From a checkpoint of a small transformer trained on Wikipedia.
Size: 24 layers, width 160, 5 heads of 32, MLP 640 GELU, vocabulary 2048.
Architecture: no position embeddings, no biases in attention or MLP, tied embeddings, ALiBi.
Training: a variant of SOAP for these matrices, 491M tokens, 8117 steps.
Each number is 128 + 32 x the weight over the matrix's rms, rounded and kept within 0 to 255. Layers, rows and columns count from 0. Numbers have three digits each.

# k: layer 5 attention key, 160x160, rms 0.212, rows 28-31, columns 0-159
# q: layer 5 attention query, 160x160, rms 0.214, rows 29-31, columns 0-159
# v: layer 5 attention value, 160x160, rms 0.267, rows 0-4, columns 0-159
# o: layer 5 attention output (transposed), 160x160, rms 0.244, rows 0-4, columns 0-159
k28:092149133084136116173132110144097155110121095106135142132122095122151130128166137154167167120117114146147089123136185153119179149114130119143089092123120135139118115127180098134148094085120099090129125139107128102143101081133074116115156117111135163105145082075091134161110147100141160142094148123102071114128120120158132153147100156078132141108164171156099093145104126131122141139144138105130131109134110126106153115146101139067164102111101146149090101177075162182148129153103127
q29:137121139110138144113115135140139121099168159101095140120126127120177105124128132122131105124121142084128121140130127122114148106111153131116126115113132134132116125144110104119113105115166138115091127119148131146133120129096149146096125135110113125138146172085135128133141114179168133106126141106167146082141126122145149131092142104149134128154083121117123139145084100117135133099148112132145146181088108126157106114127135124120146113102138121109136155148121134124083127120106155
k29:147089131148123085129126130138135110130113130087131135110178141168110130138133160087121119120171137160165129091127170158115158139126112127132144114113128092141129109146087117124179114124122086106141157089131105150131121141101144127079114117114132130157121126145096117120106136144097144125107141137103153152148127152135110149193124131138134126128187124130118127119141101126090098184104111157144064122121127129139132163107127131131114143107133174129143137138107148085107119122113101
q30:117176144140139090115122139104120119121119126186122108144115106150155120126133168151142156114132077090117106174149102132141154095146134104141118126117134136173110161131147140147147123140121110115140115126133109165118116159174149120122157129106123154107133177088116074127132159133136138152118137131093135154124095161092086119112128110103110154125097117121111098112171145142122116130162107115089143141136105085117109136122154082159137142119132143140097149115165074073123144146116115
k30:160165117184127150121097146129121111125163107105080082122141128115130129119186126141126089078134085131141094100152148156109113112168129118127117107123094153130127126140103093123108119119164121125146121139063147144126129130160117105143100096154123126139132098150134143160128145122127100113114124124143123144107150115194125100094098120152118141107160102145155139082117098111130144145125105142112178138132138119114131099104128169129164144158105090098141166116145079122133080106122141
q31:128123106119117147152135089112174169124141119107097117124132114145115114131128111124140119142147116111140107163074106107118139146150102137133136148122103131139123160099139140149149149080125128134118153173141104125127105098154143158116130146125151124132098097116147136143097127131127129136120124137093120120120120094097141098124137102111138134118106091085140102125099089138080128126161117108155143111090147143153125145152100142158158140152139140142165121130122093117164126142092105
k31:135143139119105125128146106098115129144120150133126140154111142116129191167151111153132090147115114120101141122127142141109124155172133103098119121106093128087117123135134118155129156096161099133106144124146135162095159135116147125093138143117122107109113133150152158111134115157108106138117131093134121083116137127113128129162112179161131150148169145123108130157147171118069144124082078134105114077082140125105118146150139115123125145106151120110129076093192120094129144111178115
v0:145148046126123039100162158134148181131059109137120170151111125095082174072145101141139154134086066106129121164113149199131143159098092112112088163189088146128114114100106197110088149130165084089215087132168161164045064125116134100200152197049069121126118108143186125132143107119140144199045154133140137131103101105093080094205057108161136169145162186149081078119125171144096175173192072083127125152065080147111130063100199105106135110112110134205139178121167079088091057119130148
o0:072120201125117179184108132123163135107153132090124100085151184189224123179119130160112109190107144139096147035113118128080136110138099116092143054070100124148146180204132068148133094138024187145025171134129098160201134131147115040041125057140103137118132131150079138093161151184062103047170119161139146118140131175141099146077183127070102076096101059093179103132053130129119098114051207132120151124173207088174131162089091138145111235164186091061183112104090209148150140173106137
v1:087161152075168158108154073118216132129082186152153073112185183128096119094161149148131097088123101136091097045139150140071119100228154091145088176179150050178168125157047116147132088097162085122133106108145178253156105070158162153150111168107116101132145065092109118170088147155036165084159163135150108144147117191202143199097076176085052048196115159169106041154120106118152144133060168156125210123126159069180105117072141121187075043075153177177202129142131052159123098160099101
o1:082090123165119143117097178197080124125112067123117164155061049135135143137093146097148127107148189149172160209175087100155124160061029154102190083154121179125123145097181153127105197150082146197130111160161085050116193138113198059093103080088141107115085187175186122093175197078168105119172053100065164122083097131080138101119191149161184176076155069073108155152150127167126121097126089089115009166181068154120111136141079084090144152184081039098066072082098193034073103160113106
v2:106137210129161225120035156096032140059079109190190121142147138094070084162137114126120145087154108125091172142164204150007114130058138136140138153083146151174107165060138110139126153099145146000122085126074157122130098174101101160061175140171095213136176117104139114123193114051190118134148106107212194093147161147174096113130163105096147145127176219061108109105153130116143081129144084111123167115129133154138039092185122158133103109103165112219158090167147200000134104049223092
o2:202174052071074026141107085178197092213130155065081061126118145160112201034141154155122058159154178164086138165129111064198119063211132053128130145183136091077141098131190175086109144134069124218126116078196135075104127084099075137167129176111183069117123181129112104147156114115081137142152195134171016197122129098105132156090091152197129159136141087158136086165105195117115141125168128200160112068115167129060194176100170092179112141131147154001128098072170064197144122141064207
v3:106157112095186104154174152061109130066073133144146148118048133141063156079110128140116069136153158208118196106075117092115155171119231139078123159077091100137151143163076061128109199140094162167104138122090095175107159174100152191108067112153171146187133039122112164199168161120152172109196032089125123136085127086136099116113141197134185069172090127147077176144119110170133045159174152014062117061177171079126139144167130152130122224252135205095120138149210074160163054108153108
o3:155089172191160129076069102119122084184149103065153083122206106107137155140125162117138191089118122102156037180208126073132085047153100146152176092194049121179100149094125193205124142109164098041150120152148159134182117181173107075142197103119165101155140255082218058008093108105145133125146230157130127104153130147152149102103109016156086177129175162107117103146118179077151143060127056255133127182157064212121142148086129120145101046052082120174142119088088162147120202130091155
v4:205055041135087174138106125178218115099094152000189121215082073092141156045137092108006143162121172151181152204098138050144081116045140158099156212124105174132099114123135124144069132124159158212138218118152063124143117174084120157145100133190102087115177235107141153097159160161143131181121155124105130089116117155140082174110113162143042097140120229112181180184181139185137139134183106108081126125000099122172143168197058154158057073036130063101057148114124132100048146119087169
o4:106185144174103111159131120127090150139188058255138108102122146156062077237138179125191202031162110165089143084184104108118202138180180116143100086093156136111172143179111103187114094124095145030131109114099235154109129132189152140112171220054173193077109000150152135171130087043072088146142142122111063125122186118132139195166143121031068131121107086148094096105048173082090028125055153178157147074229166161072086022072186089113139099215122214142121067065154113158203094136193063